Weights of a small transformer language model.
Training: a variant of Adam for these matrices, 1120M tokens.
Each number is 500 + 40 x the weight over the matrix's rms, rounded and kept within 0 to 999. Layers, rows and columns count from 0. Numbers have three digits each.

# layer 6 attention key, 128x256, rms 0.0872, rows 98-127, columns 128-255
494486473499440561476506491531459515537432514462580491472484508537494427504508462514513455570522466536497551469565519482545533525501458550483476478507470511567495504418457567524505519513450486473438457521541444483563492514450466432536521527500481500447543485515493511489495540580500527535521570549539492453469481426479504548511470450458467584544508528511563501487509498593460531444436
488538505515409566502515470480538476504559483465482465480488525546512539533543511470467538512511487481450468484414493474504528481567509522466488435478493483562450520551573525528394464503562515482492502517470547544476512483532531429552503508481474535424522564442469472496462509504554528482548503481559470570530462477531547527487583501515475466533454557491514491432591554444523527522547
526517546467533584450549532554447521417508450549520559484517484456494459480546430452562474521483490513508509482462451465494540547517449563502581534524530497445540542506502488509529518483424533561442472486465488523558408578511601472435463445530516510469562458503422504482546460487575490521533431527469532516505447458520548477615502458435464458501420485482482512485530507546436508506492
535524504458519539422444485445494501559456418462529463450489548516485475578566482467479478527548506506470513468487541502495547508496498463533526570465523523449622536433478435504562431510558544523571409448504473455505598509481500489425480526480575478463514455476481489513541486599525577511543518501460514469496477518511500453516472446526522531535501528562458551533514511533561498465456
530517494454511499493538542479432518455448511503492546439446570494574478508502431435483473431515526506532471492542595441494498438530471449547517568540513553444502504549482490522521494488554494472533554528498459471444573474409436527494477440519553451565469442466511527488517444525409543459500466485487475451579519498499503539479455464536510495398530505512399540501451484517540502528498
534472546558522532581525462472446510501428513505491588538518504511476451523432481541412543517406526489482561443553528494490507514509541572471564513513536501424476556534513470488481548457522529479510469505490541457558452477451474503512472546514468516622464532520523511560468478426526490501492502554587500517455575429553553483516585475502486536496495461507475509463478593448432462452474
519471529506456533501483485488496497481484463514441484456514502535523485491482493519535506519542519462467465482471599593540497506465436557464494462518491474536536480468519478531426452546466512526538552516449542491560435486488507525520485483507507486510599455555462476492565448441440553526511554545597475577465480510532411434541560504483486510512555527477553511546512483496518457533472
517525562587468520546475534484562454579524524525480505489504502516459522394455477537435630533452465459539483500502497466487425533446501459467526378557415537490504475475529486514437477457618481527528445466523418446461523509454456521517481598538466468507451495498478503481457521514518529504534569484512501554518565479554508581495484441545558515560515541579468560431498489481560534377455
519531543529516510501505522555470498453497527536545506451486484449461484591502504482447500473458420491494459557530398529446480510523532555477464606504434485562615521579451508483492466462491539397515525480488496582437434464518599468474526519439577432474514454547435543505549448465492489452509493502486490465540368487489447478522501522467514515532509548480536504529567502507480481569496
516509469577457528443512496448476546510563477600459495483486458467492516396498455486443453489500462495447458512484480456535456501449487432488519474496514477475471552499471453460538451547494518501477497495423475527507466529490427459502490471538531489435499512435490478432534535544471537481475587460502473484465504534538516505423448501539502492537506527557552414468511574510472483481506
484492534497452552447581415506539520508578540459529515533525513480538501464532512487495458493517517515518501553590467530467442467459542488471531448504478509506558540489501516532474444505605476495514509502501488481469496542464492481562546487497571505507459523492489498535454513460493539508538538406561489494472591561566456534493527499483471528455453459493490458550466454454477481524459
484472467462506506521586516529543447473569510448551428487567475484500482462510495502468543559523494580508520462518504504478544471470462490435475518581443534536544520485468467491431478525503522481525549480500464580511414445523544442479513487495473498472533529461507497525501482483497496517480587550470501533512526450514467515517523454491519527448548467469486468444498463486536481461476
528532528507495509459465497517482523469533512483486546483492530499495491578505464544555492468525477466511489527535507427515499496447445530533523530515422463532532458513523470557485484471546505487495561500468462502471435467499546431492498496512513491487536512466488462494473517536526450499472508464508554559530487554489498507509454537576476517521507486508487504523532571417479497477471
476538490533488498538410466480530522508502539440446450501512519475488612489467487506528465475483537564509520511504483517504533545537565394508546545557469488482621429485480470551503490500494463504474508540495510502436552499510510472478595481573546564580501489576544492513607498462500432502526511402477537509501529522579486610504503542472496498451512466472499558464511523509450447522514
539534516525516527521442534444434484507507468443470469505453528405502468535553536497512491500518488431503515494490464482492543477448469607494467549423483478590513544468516562484489515501559485563535453536504499548528475531477452554511491503528522532510489500496527545556459524500556535506487507470462550517500480370467510490567424430545461533464458447489449487490507589531455521417451
494515536487492488549465510520497468455539548527564527494505516479532516438523503528481501476539492463511416490461497466515564530552505500510454432519488478466512457498475437529491467417467519520478504526503578500528489464510505533501454550585508489495479476443463491555510468462509454460550507472510500503525472458478463547493474536501510569517447505511515475544492483505563458512509
477478493507537424496517544551502472487555468561470495567513512595480510500490511437539506480485526600554485482498508517506572400472466520489497497534519529520529493458474439470525499433550516534458491493525537521459540485523563522478431490503578514495495510515530519498460514486496507522503467530560521422535466513498523532473470554494567554509453524524497502449520578468462519481549
523443488466454483509447573574531524456492515560450459498457538517535448482590526506439495485394460584469384571571619571452377458462479479523496547513560512507514542450538499542439521447502513521501473442472500516544588519469492501471531523493544505455544489541538489474563463508586506485514461499565491445551544447508540449529568407513499446536506477493545534507455455418511486533518
421458483553522500529487572469476486523539478581600518489524581493522485491457482547539468505510459535523509513486475504516517488495582456555473505470438487451513519475577547488519479474491510484539515436498510503441487560495451559575491579558504530473503368538537479444491500469455539531624480484524488538489485611528490510462534486495523482459552526575506535452499462464486551462525
418539527468507489475451552514548477524501546504427553500495536512513415503534505517496458513534591463510548472505573530435508521490548485474560543507509521450502458577444429452550513510549489475511472530501484540636480469465555477493536476450440508454524511491515478507537475486472499518491489465487501518469555465527467528455502522470585503465493539503396528568462516472508465519547
508514534397497501500471457521480496441503503526488475545504506537481536451608532532527496496585522465545494448536504475454526501532534424469473456505529473488550515500552406491492496525519488528489435465575497510437502491408493494517445496489631510479525554470520480458538483487444464542502437452501493566447564475453523478454495592481454511472510513488495515516507513586530496452570
482526494408511562448505527523528477570580511415474521439536493418484463496525498489539440454460485585479482514483496483506544474530475442413502522494443490555550489519499472533492445451567477559492517522536545556592494377461535489470472472488517517494408444464589489501475464529559459552420524566486498598495484468548527512525451525518510478496498461516546501483622462470530607443513
516551422469492491553590449471469460476544563483536546530488501428474443482478497478475471465405469521483419540528419594421518466475428478548508488513533507504457454444550556465495562483421495500485514512589494524508495493398475576458459543473523512573520490466477511547489529429531505543503503564466497467531539411473549535505480468511495518508515506448553490471507516598475509552461
468475469517422505477549496523597536520452527521505538462474531443499453513472553490462549458525578474472618468475438455437485495577539513508497536568480494501419565410526522468530547497523513556566455476484560499498457446474485411479517500538481455514587537445521476534560451468544452477487536484505504500504462509466458540569426543499487536522562524453514513511523511589491464480546
491421479572476410506470511515420485507487509494495489430482520508563539508521476496501485444462498507500493498473506466477548452536543513542485482515476487375495472490509439514528431512518476457537443540454529454512434424530496517505473495542511497472477550617514504500497473536479503527457519495463525510569434491457547435520566512456499513508468476508478461524556491530561479559523
506483496524493493523458531514406492496452478517527492495501441391573508507497571523531504504574499492499444533495508427532568557535488490548498513484489526526535458468533489486443508497495483518494538566540536427544540477523518476541548494565527473558450579509494504514529505456438503502543530522517524488550478508513521480475443500523484490444448491523488542554394493550507453478498
576475428545458494499577517463471547589482480496526457527528513601509550556506539541462467443460518488446485530435434477513540507483556539443554498465523489521475511507524474508527530464553506482557555547530547474475477562481544575489544537454528512500453549520493525529539421561513493507570472509512550456509580536508543481453542512497386440433574533578523449500474515530552544496496
483525485552444532506600566536477458557507576523509489584510464465473531455489441486482607530587510470471453428479470526498485510488563529552518468472527478530433491481518521521423462430444435499483547530485582457491431563462481527536486622462447458522478489525447504534476486503523464554499542606536515523517533457556472502460441494435525495451499492512526478548478595514475452493517
541426539448536513455543511481503534538501540482462435453466541526478505501554474521473463555453511565617531490563473484497464488462443491515460443459498477474518512604535494480591536448407459523484512540496511536516408477496561504441488612484515483511540507495542483494551590505495447440497525546528500512487532603498490527524463507524492498458534449506531553593448553472477443597551
574512461577467497522526595544568556506448444519536554524449460504471455568539563440517438544492546518480542482511532503463519562497473450556547481540490498527540525439534398494487525453477495495498483512539492602490444532492464481479504472525422497546519496461474510466474471443467508487518566511446469536525546406442482433457469469561509529542471499468506521443494509542596476451414
# layer 6 attention query, 256x256, rms 0.0858, rows 163-191,227-255, columns 128-255
515515558456552561461490497509469504456447478481544555501490505462466512560494541579516415497538470467504503517509514455470469485486488528473464514395496508536559494453471581495469448489512426529489579479517493426487514410550558467482459513524527476520524568447490536491498583539516496481553554478526532544524436484503468471578520462502545522514531506541445405561519452517497489520504
480462545538443509559538421529520508485546517569530481532547533430474503510462415476580495498529454474460508447528527481540523461531495545470478470566522466464522471571552577487487543511428482479468536453497481527485456532514488494487453439528542562523479597573438501513518559540469494515477529445460474516494511530551517579499457450430517490590548595485488456490468489416457493520520
502539590486502595501511463522499469498498498515515553475511508480539466422510510497474491572473488508443426515437423473465496497523447530485468516507568490536566493474520509511487454475450528513486425509501512511454534468496474542519507531543478464486489489493496517550555478469490442474462509454456492492487518487435530528464523520490518537517572517550530490442511527553578489482481
510482487402479531598533519518526456485557496490483488497492511502529470540493518514477537362541503537487464476463537438489498501500506432440440529504499555451428503525479455479504579478556486540499504517560428491417548526499489559495500478544620446502522572538582464458524469527542550528489460527495470493483541510480552525505422505403498575503481485556504542517457569506497450516540
532487446525453555433507520560553481460534485520530499499518508469482453465578461527539537575486532522497534522582447478610532454469566491502467491455515510489453509513443466499491499471490449457516483475460533476505509519480482481570555497489431454465435389443454490493454551457492543476535483564522481522509595494537481463489531511457503456489491468509448477443613494552525505477440
498494512573473505383451524506519502428481493535498511522568475497504452448480541466379499483500489439493547491530526554532524494495521462486512519502451504600512523465499519493517487482515524475467537426597537468379500459509482468525591509455552541514418444517436523462519493528479553537482539503492507533473428524559506483520490488541500462557456531474531541459524562508515506501517
503507440571550545500528476448450458557481443446470462469532487479499517494570573572531562543486554535469446491549469497537505532474551414431458503507543513463473472481560509517511451548433524539556577475505517442574551491472411490482541563493477438511505416455435473499443513512522508544499500526443458621405469492493483531436528462566522471518554485542544487505499456550493464511569
552506457508514489478476507534574535441396450542537517430490529507506495499481465476483563396472438469488508533480399454504535499484392452538563548485480491557558515455455553507477540579541478445434457453487463522499501462461589474470448465505543520493568586503527469581538487509509469470545537508559505464588479567455525478482408481485436498575535558482540478499522515564507503482501
503520554483483539567515470513412517447471456456569535527496504566473543508453518530454443504479526440478483524430570452441439553523478480457547482470548500413605431439544470498583467514484436562519446487464446561491509514530468470420389499463397467485557524484505513451506575537485548440502488512486536477611452599517409487572522480520451465541532483501450521419597522512486467489491
541422523484561474440528449397432533530536565473497483532540484519509506506502507460513504513543526442587500512525509485561454524450440467470483515479553524524491523526515469492621582530443416534516577469533489510542489515539480503535548507576506442455446404470481498556537490524513501473504460478626505523577566554527498492527536505505495531543481538586490498514513430565447501501555
461589572453557505537527495501539522518456485529392549531445437531498500521499522444520546504526476528530514583428544523510523533556482578527441529520569503437485441418491639488490471499422431459561498471505506447607426498573578540475502545538515525533500448526502471517489478412559512488494476643532552507471447506537474420542467527430519567452600503497480524504518493484480475451563
478482503395476455488547439468504532467540427483591560460499518483466532573577529518512507458529494504510478508552538449482480490412491567437574525467516480480427462519429494497482505510535516511561467550551444493520493519526496436542461456526514525459519488526495544548461551493518503568525435467500491487497469444502524576547518517511462573546557422533507537492483419512501461559505
516433551567577556472410476481482482505518479467483533538526488469499536506503526557565446524538488496555416489497538521524504424492520413515596557561513490513495516450486447471521502473507468429476533544499458492451487505504495495529422448573497564462422472525477526582477489450549431584507535432534523496414531461485521566492526495520549510466488553547513544519555470410409572546506
518521518522485564518538507516517520511432492489522544461512482473550450486552480503521513520533505516502507514461520497526495524482480471493481552454525505453546442484480606533466494502487497504495426431493547504558562487494574460517511540520587501493524527546545477540580524510470540497531540469543471560512455501472472494601482451403529511462498455499509566423524485516550495539508
502532465492451506460485476535514466448460525445535455576499468485513525506512474487433457491482498490494451501520543497478451510532597495445497450559515530521478491520471424517464476471536564435483539472577472482435529529549480487489508557517469477499523498510471475488522496551549503504428526521527515445396519523454565492409519594550529497558538538544530463497472540471465501522487
495544534557575534557518534505482452525576607481505448519502575501502563478457428435459414528471516516583495544496487522452468545535579509436569462481541512473568455497531449504523514540522546419520579536490446510396492500486542544499436497470493511530426420551552479462426495496556439443521482493517487480517517567458474547491408531530487532489467463481389465539472474503544503554464
542518477472573476539434535553424522480541523513497488537480512495486466455553480513511483546498506451555463552546524450527489551399513380410499492484472502560450517495459474447531516552546506435567535486499507472470492450503564486546520405508473470479453441491445505474583514490493508498464523585522473438483480515475468556462449514521460555516432529501492532546538511437518514450510
520494489559486485425521434478504477500433451504496554447451479458460519524513551474561470443533552513519544491463501536492498427494469407440495541537519512549530497513493492534485539488542517488507467522501564458452590509564481520482484499531498546484455500527434487498508562468543432529461488552544514456453546534503494475539516511507535497470476464492488476493483534441485477495578
535461552471465469553416514497537485490478564552424472514500501448507477475468488449597539420505428657489523492425449541471492573544457540510509571489515536393469467515503510537503514480497476573500466482487570516477406582512489477481502546486526518525510525567463497482451497482499512507527536566486534490543531481486451451473445508429490550554551536453473491506514549540418582546477
427488575455566527478505490474507469545535519454502554499561491502474469522516473549538438578501433488445456426486524488495568524545413523554542481486465514465543462438471458483477444513532485518466462525537479514463502495508491482536456570473506515527509516511482514506517535465525482532416465472495515536536503442543487532543442474581467543469512537510496532461519493540452507441521
458465481453463546443529475500435456557630534500521518565509528516509629473460435497546480542486511537490497517550492459427483529476470493530527500503489499412476474514505480484441453470503490499504508525526520481499495513483531490554519494511523454487449478534478518516514472487569488496460497447509485570503561488544514485506543434519463586491548507513447448480531464468569526569475
459500497548505442444499549493448518468492572435476498528449513454508522521477491558589535456475538543477522480498491557448539508508480536511483469476383522469528552477498504511491521504523500469471497518396530481497474469484547496536511485424548458506515521487488487473459545575437515477548495415538424442504568528490533433482401524441472524570474502468500481519423508471545509501509
510477488538490546491453475524558528499544493580503482452553491491484489506518492432452584476491423437459461470424486507550535550489511575499502563515470491552554486503422523509478487509475530512452461471453539456479543502525475467517485519523456489438592475480528479471481451496571544444513582565539504497509468518464418506503465564527513452497460492455487593504527539519544499405520
489483461496558503469476462489520471548516536512484531557522451498527495527534504594522392513473494519536467488557527516453457475477478501508521495508497505522466486559509447462531461429457515546427494528499454477529531446555507489489439492526435487514496537496514501496537474505469465506519516519411511419534589480491440500535425488430483560603506559519478481467474539558478462476434
465418438472482450528548504522489514411471537517531488574446506436487511488520450504560519488430487466483514471590534493526458485535464547563470480462480513463481499468487537496551449469436516503504549462476513573578501460457528503500525536451470463450501479546437458531435500438469508486510481485497472486565533459484525470489459451444501485460539444446467416529496538488480483520467
540539488441469551494461526497513496505533477483470505489455563421524499481499563510463518555515471483497498473479465526482436443508560468461525513504477500515484500528490558527429574550497508510525465472502509540547445516506594470512548493541581508466554581457515497515468497475478460529438521408490484545504496503513484468518520537534527489529484507522522471520444498541470476543451
530523458571471518437564531505534493495509447521581434559519488480490533435547483485404545495457427528456609435473501492511457477460545568463440449574535505541532509412560455444529449503452599457551505447474467489453462497420459508497509529476527438526520476465420494495476537507537537468453584493545481550406557506573426511455516479528496415479571528533491454511492590423504503446533
499463577493464469532503453479503504476451461488528482526470513558456546531552519563461467457519530496472469540460488500538500550508515527415470484441560507531459525548493520462509482534486477462465531526528455450506432543597506506515478458513535501470566465476532493545458515547520465500529402517461524482520472466407506462454591553523490545472561514550568501503528506458446492511469
496553519521412492508454567461510482508534489521535496489538437504509513526487500543640435456513526468472481535546526518477594529575471557513475559437469497408528510507406458502537581536560535530496514511514458550506524539564610478474396545486493509456544550459497495503501494503465534466532532468507488518539488543435506531517484530530492449504524450490482579497415500570496472506500
542607439490437485418487492544459535427445415423505447520501494535483441569515546469465456491497476568511487496537489445524525489528536438462469480493458492488487518557439503491521567473487385468527455472547472440493417484482498496554496528510623524525437521487501535473490562476468529546550515513441563477463483484506497439454529499588520579457433520589466412521554486466420522492533
551401550516500488506492455451467546498476483511533537455428451500477413520533493455551519468542470488488509494451467564512512538456432443487484561510507488514450512461492502491497526557493507434446434509568496424471535481545509471475522482495470560457457490526507485489467513550453449503514475574486436455446617516467482572551470551519531442619490602505533515476514483498496538441544
541532534621488560480550586466453499434506506504468440503512469535478487400507494487450501552423465397467480515546525518562477653488516391452461546564528491554561545419536552468488461525443480511400504532511485570439451508487507524435542448567505527451486503486571474508509487497545457388505516395481546524490431510511568504486435471508467478541494492494497514471536535524545465476561
446495505514563456558509500469517471532533490560496460463596506483497534486486500509549463526508513531463456578481452465485514510560484489471525461491512495444494478507458459504504429462468461517467459501552399587530505524533467470502499502523484425469436564554519480493512546514459457511516498522511546538552521496608478566488512460426539548524380458515486489543460505519458467504429
479505502506522522518567510455601523461473495451415530540431572498532481489484436537598551491588538393463517629580552443514537457461493464424473449504545509470450537461493518501399461457454497515473535483481425469560486554462506476474524441507545450451479529487493523520468469497492542458495489524504454510545461540519500411551481531464524537478504483495590550476489452521499463496428
486522480552495466487415476497520508542450467502484505498548504504492406525513534515459483483474452465526481465573513477545512500489558470598523547483486464621463503545496534517548485513524416471471505488448474474461583575493474502456558536561497463481520532495574491467411535481538537516540543458390525415509519462477545543537430538509553431474494509468533548475465520480477479456562
508508515504491483520542458540529514464462463501448375443531534443502538544520471470561556506504594447497500518402515513495499494546518454460469554511472495487502508550469437480524500495500558527556551498548478503505471470470527445517505514496486515474451496471511515509525460473494496525477498519501536450514454495525497513468521441547415534494472481492486488488488503550535426461511
474498391477429480510510516498584484415462479559482479501497475462505495583532585456592470559526517495550514561552492505496447530508485558495487523503504485436485497543442476492465504551473563486495472548555496555547478547566543441516543482492462497472513499550439502521425485548559374442478513570462546472487489543451507416527550532530517539490505569459547474490491505481485554461427
539523557380422529479529402494415472481480565538583529576483529563494572512527484456432455557468442500464537539506574483420487499564442550404525501506525493489446456574501472520590520544502513489562505502456503595482529512507536510455463551477504522543505497528600474502519505502483521561498409552457438550583487484449482533511476467509516472492516425476422546479471572436501498518489
562475469514454394458471499456535549587611476476531491526547530526510504517439491457453503523485566502500537493510425517511532480488528515455564537496472485507513536557472452516549540477436504488467533504592470478492573503548529527497428487484475521524494489511561523544551491614418494507521501565470486537487435514494573482556478558440478444575542428501512477466518508523457460480494
522510560444547422529490459460529541520545517584473541475488515532501566556515502578530418516519546477420433560437481506540521491580522497517466509510530468595505462524481507519449573549474540487508603469489442510557435540575462457468446565517520599620554580529536523491456524484605509491482490527499505560590390574538513508543504528474530569500581520484512446504469524540423502513580
613514550413514526471411487492471497518506572477467520518550445555468470570513534540500511476469425485467527439486536550487576474514564478501543440511530465480531475535449405531516508544536492498493479458553471459419564495511417493520505466419500536494521537559539496492390521473514529599529459500497524529497560434534460492516511532510486540525466534537485503478447505502502503483503
477474530489524460514482478495522440477491446539505554496504508454483515449574524531453474502507443546498475479442520545531503465490539523495481486497463500526625528481488531497507543461533445510465470500540471523558445546532513557478507468439509538454487471493501512522437557490488470512492475534467512476461516469475538499532530535516523504530527532515496501442514496497460494487498
475469481483529446482517525573512507497510465519549518507552518500514477484520516511523482453513586440497534554520524516520501443512438426428543500505476550473524486472494492534492514486499509473492563425492501511480412558508588420486575520533509447495540540489535474575586504461436467499478514519520467537426507559508432504509494521448440530452454473539551584560505477465500446510505
473586476463431383478542504537523511512606449506460456548442480453520511519528450494534480494515545504480539529579417520470452468594499468422512538476493470504558459499559574508507511472595522533527460486514504542579444501544494432513522431465470466563580488480540494563521494530452517511482455550479526529490436554511515492481445532556498482489480462451529475546522484484495481377472
457435499465540493521556565501510491612492526507469443464479507507549469455493536502526456584531611548528475506505487506482454500511476500493548451514501542497539503476535559465520464486533451530498456515493457515527545530512483569551508503470442496504512436494530501496485505501473495503485488484553479464523598535430506439526500522500466470543550474459509535527379470521569485543499
512543489453427443505390474501525507480519544522436445530490456488477498519437484506513510571513539421480580478493493527534497583542515504457506461562509497522438495420531512502513516537498496476486446555450519447435535443464500456551456477456491578521503498526504481489544480514507507519539568500479512471456507517492480537492432537512556406530514545610490453476496506497469554507505
521540474450496483458539483505474444466491608548527476540526476520449489433504446427464518479481452521564526470512481499448535474532435409475520465468514487494453499537595415502505452499498506535436510497551501426434532493470451543473488501435390512557466449405491486459463429544504401493519522482475462543583580498563525444535542483438520468500478492555461481382504536544538542500525
523510534534443514465498480471468498531499533548545466527535479516472565559499477575516434480485460503480500474479492507507482466528493534541542554539503473483477521489404477483540489459543524541456513512521515492476438533613442522539465565495425509495473538517574515496461585507437481508519455524485529493542428523525463577448476507555464504522541541548537446460436562498479514480459
487538484463542525410543420474461490568641516509491505514508553554491447509476526495531480445439559446478511513479499479480526523453515500503563510503514494441564543549485577492467501590570500484459528514441417540544539493581535495578489468549504515485568439558442504526514504391548507466526505493439517529531425423556494574552596462485447539494539443485556480527515459414523450500505
584512447458414503439475475449504498480512525481449539496534469535466469456468602454543534457487525491529564483564475569443467480439608540525534544458459469464532525501465577496531533532493517506522476482528422450461480462466421524495529412513452520482500515514515539538430511478479437522571501481473511479544364465495544525579561496573581593562470587499534477518531404542491516531489
485573532514500404503535515502493529424495464450481524488491466511529501527473436485479484515544538395545531538522507517527525515531519504428389521402492557519524548614458517499511552488497553468545556514425502405448547483516590441460501491492509533440454488474469497456364417545516584519510407462508394471464498477526436452471484564496532516460464439525466466490498527484495503506518
519441525526488549433524479526478477478521454464479527538514493514475448446544523574485516392528510493525495480439522518545482511515495560501528563472440498476479503421503503492477505509577545475566523543459567504444477523513450516518447508491472509504521465550492514494454442455451530507543506541568513485536533477550532543565457528599440472446510486516435470455528607438462484524468
549507440540387474546527434487556462528437474544498463486459496534490499502449522467475471429468472550453491490532551497560453478529495562413468536504496511454474485545510486500489534460510465505452543431549525461392546505441500545612506569496560481453494639497576498461559481429522481515503452451465561502476531473457456444504442501488492546487518517535526482504431469490449476513465
480491460532486469479560510559509453495476501459504417456446454521503554510493506470487519481420465480504486533442560497510479477515482571468511472478531528492490480595539479524481482439498477493459501499494468510566565512403485551542482507480468430466499444491541472502511496486508498467513512559504513450452482473485544452480474508465486490456512429462502527499461573522504460536488
528587465466584529491549504499522445482568512517501573548496555503499472440586544445399544551505482510550424492354489433453406456454532603494512534559577506525440524488521513470527481446511486478496501510521466518567524490514456426469542495508539464494518487466552520508509501473504528531438466457447440508514532521429530458488512492374589543613572441520521407442557448524552495545528
466473445453562486545461536440494434557560424460485465503477490512556506548490552510459515493523432515549521483468483487541538475514518474429474572495493516500573482486494495467460593469545510476480479535462574443515511445499520539515466543433482502510505479447480547503493595497478522545507481457505459478524557535554445473497555486460533490491479412526425514533401517427483515497462
538411410471485464578564491479480438520501496477494518507538501469503524571529472482570520480611497480488436523558515547573532460508513577512555576527543531490480497534486444519393577490518509533513504486476479541496469465502412490575532471559451508490502481505508491484388444472522534412495503453482520538398499404486469518486516512488458467520489540562447512524509425460471515502494
420476543383464510516556438542470476428516516522476438498520419452503430569518488471542536524535580547511477559444534490501526537571473527491490533492558523470491505498474505521470545486460514543514495474482594439541480512511493470473511493499493477444514546497533472549506533424533495520468422516548496526570500624514529502518412532473467555454479444497536479533466513522496443504524
# layer 6 attention value, 128x256, rms 0.0587, rows 64-70, columns 128-255
453528470529529509453453516489483459540563507540473483474411556586514471470378566470450519517473454548488507458488451512498475508454509524558480508527519508566498523494466458529526538487532457498496492444427500489511579513482446487498451460514541556473527540526566489498422493475525462494589553479456478464548491490477560510490565492565452518520508549473496473417483584491479534509506
517525476411460508522437521467483486463429532502504564507566451467498423572452597522474516513471482515541560474511493536507473526540582476405583494505425508557448475495506498479517547464574442441462438440447595542496492463499462525483447518547517509552515461553521530446506403521455525437532479464425475476482390566482379444540450528472516523495519561510458522433433492533537485509465
489445554565478514477497513470502499525546467450468473455545458539556471536486447522592586514463435524575557509524488485522490533522512483534524499484552526537504467474622540489491464519393457547492478528483524482578460515435491533544476587531483480481471519506455503476489472522491497496487533473470501475523526470509481487504510535442492485463452557479452493544506519555532495569518
574451486567510537513456511513520461474466497515474552513482515465468503428500533501440492531532531437584457478454538501488490503474473512512463541501437505536533567440535452525512569525567468485511460503481496466415462515483537476521505570484490455506544480549438517473459526509449576506491490583464452498499534432550414498509524512423490449480441444465497486545503478479469496467477
523546528520501468531518514593488501504508463474448460527517457566489561393510510507453505521523475512472595458533455538478543533466457495456518529491478483509553517457510524478471559461519497559519544509472559466558486461507492483508480495516435494506517540523490446521560476565513490499474466508546533476485487500513490447426393536495466577497475439513457543498464529463446472542527
539518484510549484442532539530503522426496514510518505553470517495485576466491456467477522510562497462485524517405441444524478535488426518526472578486554510496490499544470492494479500470443511460517595510557518461453517500520447459460532597481498553471511522487440518505534494445516484542498468474509517461496510558455478589526480493437558535492587559524547432584452474521516475480554
501494534468464430499457519496515448450483530536468559484490555525515444456546502585580409560504490602534461513532497508560438462490538471424470498551547529490490475439493449491442458554538476465500435465509458483519564557503437482508522597510414495458509561495486513502427539476429496516487470525524532483497505515515564439451419543500599480527444606498571477464468542480550500440533
# layer 6 attention output (transposed), 256x256, rms 0.0633, rows 128-134,192-198, columns 128-255
452437504466507450523532567488467521546519480491487396503469512494577516548493493472573472507527487525542458444520532536517490504458480507531473481521505512508474521495512509526503469512496522484464476488503557492459568479497461537492514515508485542531513498511443484473468529510461510556460473435468463482478530519472451511503565482483449456540560508505542498477501503472447552460480
522490554549461473467553498607539481493542543472494549521503563474452493584451511519529575495475451551518495495520514441487451532570521527467488525499560519555438559506537498580472453532572463504523513540545458467419446546483478457492571544486500510559558463534455442518509528494518457488480440570433534549438502437491522544486488489484500496512513487506492488446549499434450506517554
472507527479495444495497504416470486552513532529537519560510526528463458477547458459496478544548435503466534472489473465515539461491504534493547529511521601531465490468518543545541496487485490485500458513429496448483530615504538433539524545538474554519455559500491409514558464505492517561531512485485499467487559537584511514446495491483599533546495622507525510496504418482511469512534
518482547513450488465473534471512493518510526482580506546510500445509398506524446513450522535472423498530495535448455478532570530485512535529499440520494555485545485439425458537530531472412441522455517607486536487505571402514515585564452519460486492497556524503507580549498474540536494468516497476481427484508499535463503484497448524485520508456493445475493498494468443450506533493521
455510464420507500488491507474504542515509500432451499472529549540484563498457535524496435515579433561481509487499516572497421521460473452496465433504486475507449495565503518534448534532510492507464510509538499511502446557520450428516509458565457474506483528499503345504477445497483484491555476538445522493486482500455522455496425465454497520478437536477488476492463444529544481537511
560482416470512486488485471482505549523463466513435486432492448474352532521521503505524498468478572492479600510532480475518532561531471544482485550530469524523515497450497476383528486483468585488506520409501519496515545441510518457474532540462502498503473558487577491465495470485484478477533445483439497529548422499536428496513575473506458502437479479483548539539453474514444490498524
540516593550510467516488448531425493531475529484454472450509451546566517565494525486526499517568510538555507495503475501474527447469431508528548554462489533475477543470497498505527519522567518489528459463482480451460556462517481497529479578512509480542477602502439472482477515514483583514497461531423509577512449496449521542474493501539512501502503503444511504503464490562519484425506
552517512528538520461539487531505436448547520539508441501480456460534433489543527517509453522562459475508533439460524477608532530540506587566470473509455559589559568564562474493478514424613428567502532422458553502472487520555547474509478494431438492433527474498631390405493509526563515460493524558466468527512538536460484562551543475459459465470580530563460491477455586476502473516483
446469489466488476559365535504493497473491462484526503524532492503650511465466549458473461495536495550488496536451584471564470587539514444443583454462445471557516504456515510510506463513562473556472466439491502438531526514455524522532489495590530607510479476529508524505503455476557531548544560430494547496464459553468459517576521466479498468481485557562539559419415524440489523581448
448410529460504535540476503462560460544440490480541501561514555539597516519499479433534462526454467535471501482532515503427525505574568509516484508553520509474542405377469520456547408482472506430514447644501495461530586453508464493545529534512513534542431507530543657528503470551466468495484531386522533482499494468558526458502446472537494526480487466429520484496440477486478474499512
547499475519550532506502514456604513549488463439449570474393538532449417437498477499446511489513453503449528461512461529435557524493499550541507485568480518568536579488552481539416604541492479447511400424472467471449536537493487489450438459498484546481529434502513578436565499549539522493473465591504517448540448541469502477564506464549482427563514517430462534507504393501517538472497
497493553418488443433426563464458475452447580427514567516479478492409508437445489502482444533381465505523427508537573517471521512486475489469434486439522508516445517519457444459497541493446472464556532605527542489497454428441415525538519472516448548533442548488506456565486536587524485519506455515542525524470567477466489515445423464541577517492487411502432469517545557458508524490511
464561534523462491586538501537436503463540511520517507536506541578602532540483431473495572498538463474570559460408461511531470472494451501496491511465491524462518499512467460557468568427488447484467526573522489506443509438557460427515537493510517556486506494510507508532498509538469438496431522488495428481482430516479511484560450429443521550506585507498527458480502508520534485527488
453448490499481573540510509552495510525560435520466516538532535460520503464528454542545459502566503558554512468555496579513426523505485584513553473437490504490546537462423548463492433483447480506476490478475456562588588603455489486408542557481460463371473418449479565470515559462518469480495536493443520483498537542495550468499514536522512457544500567466523478576541453538442521527536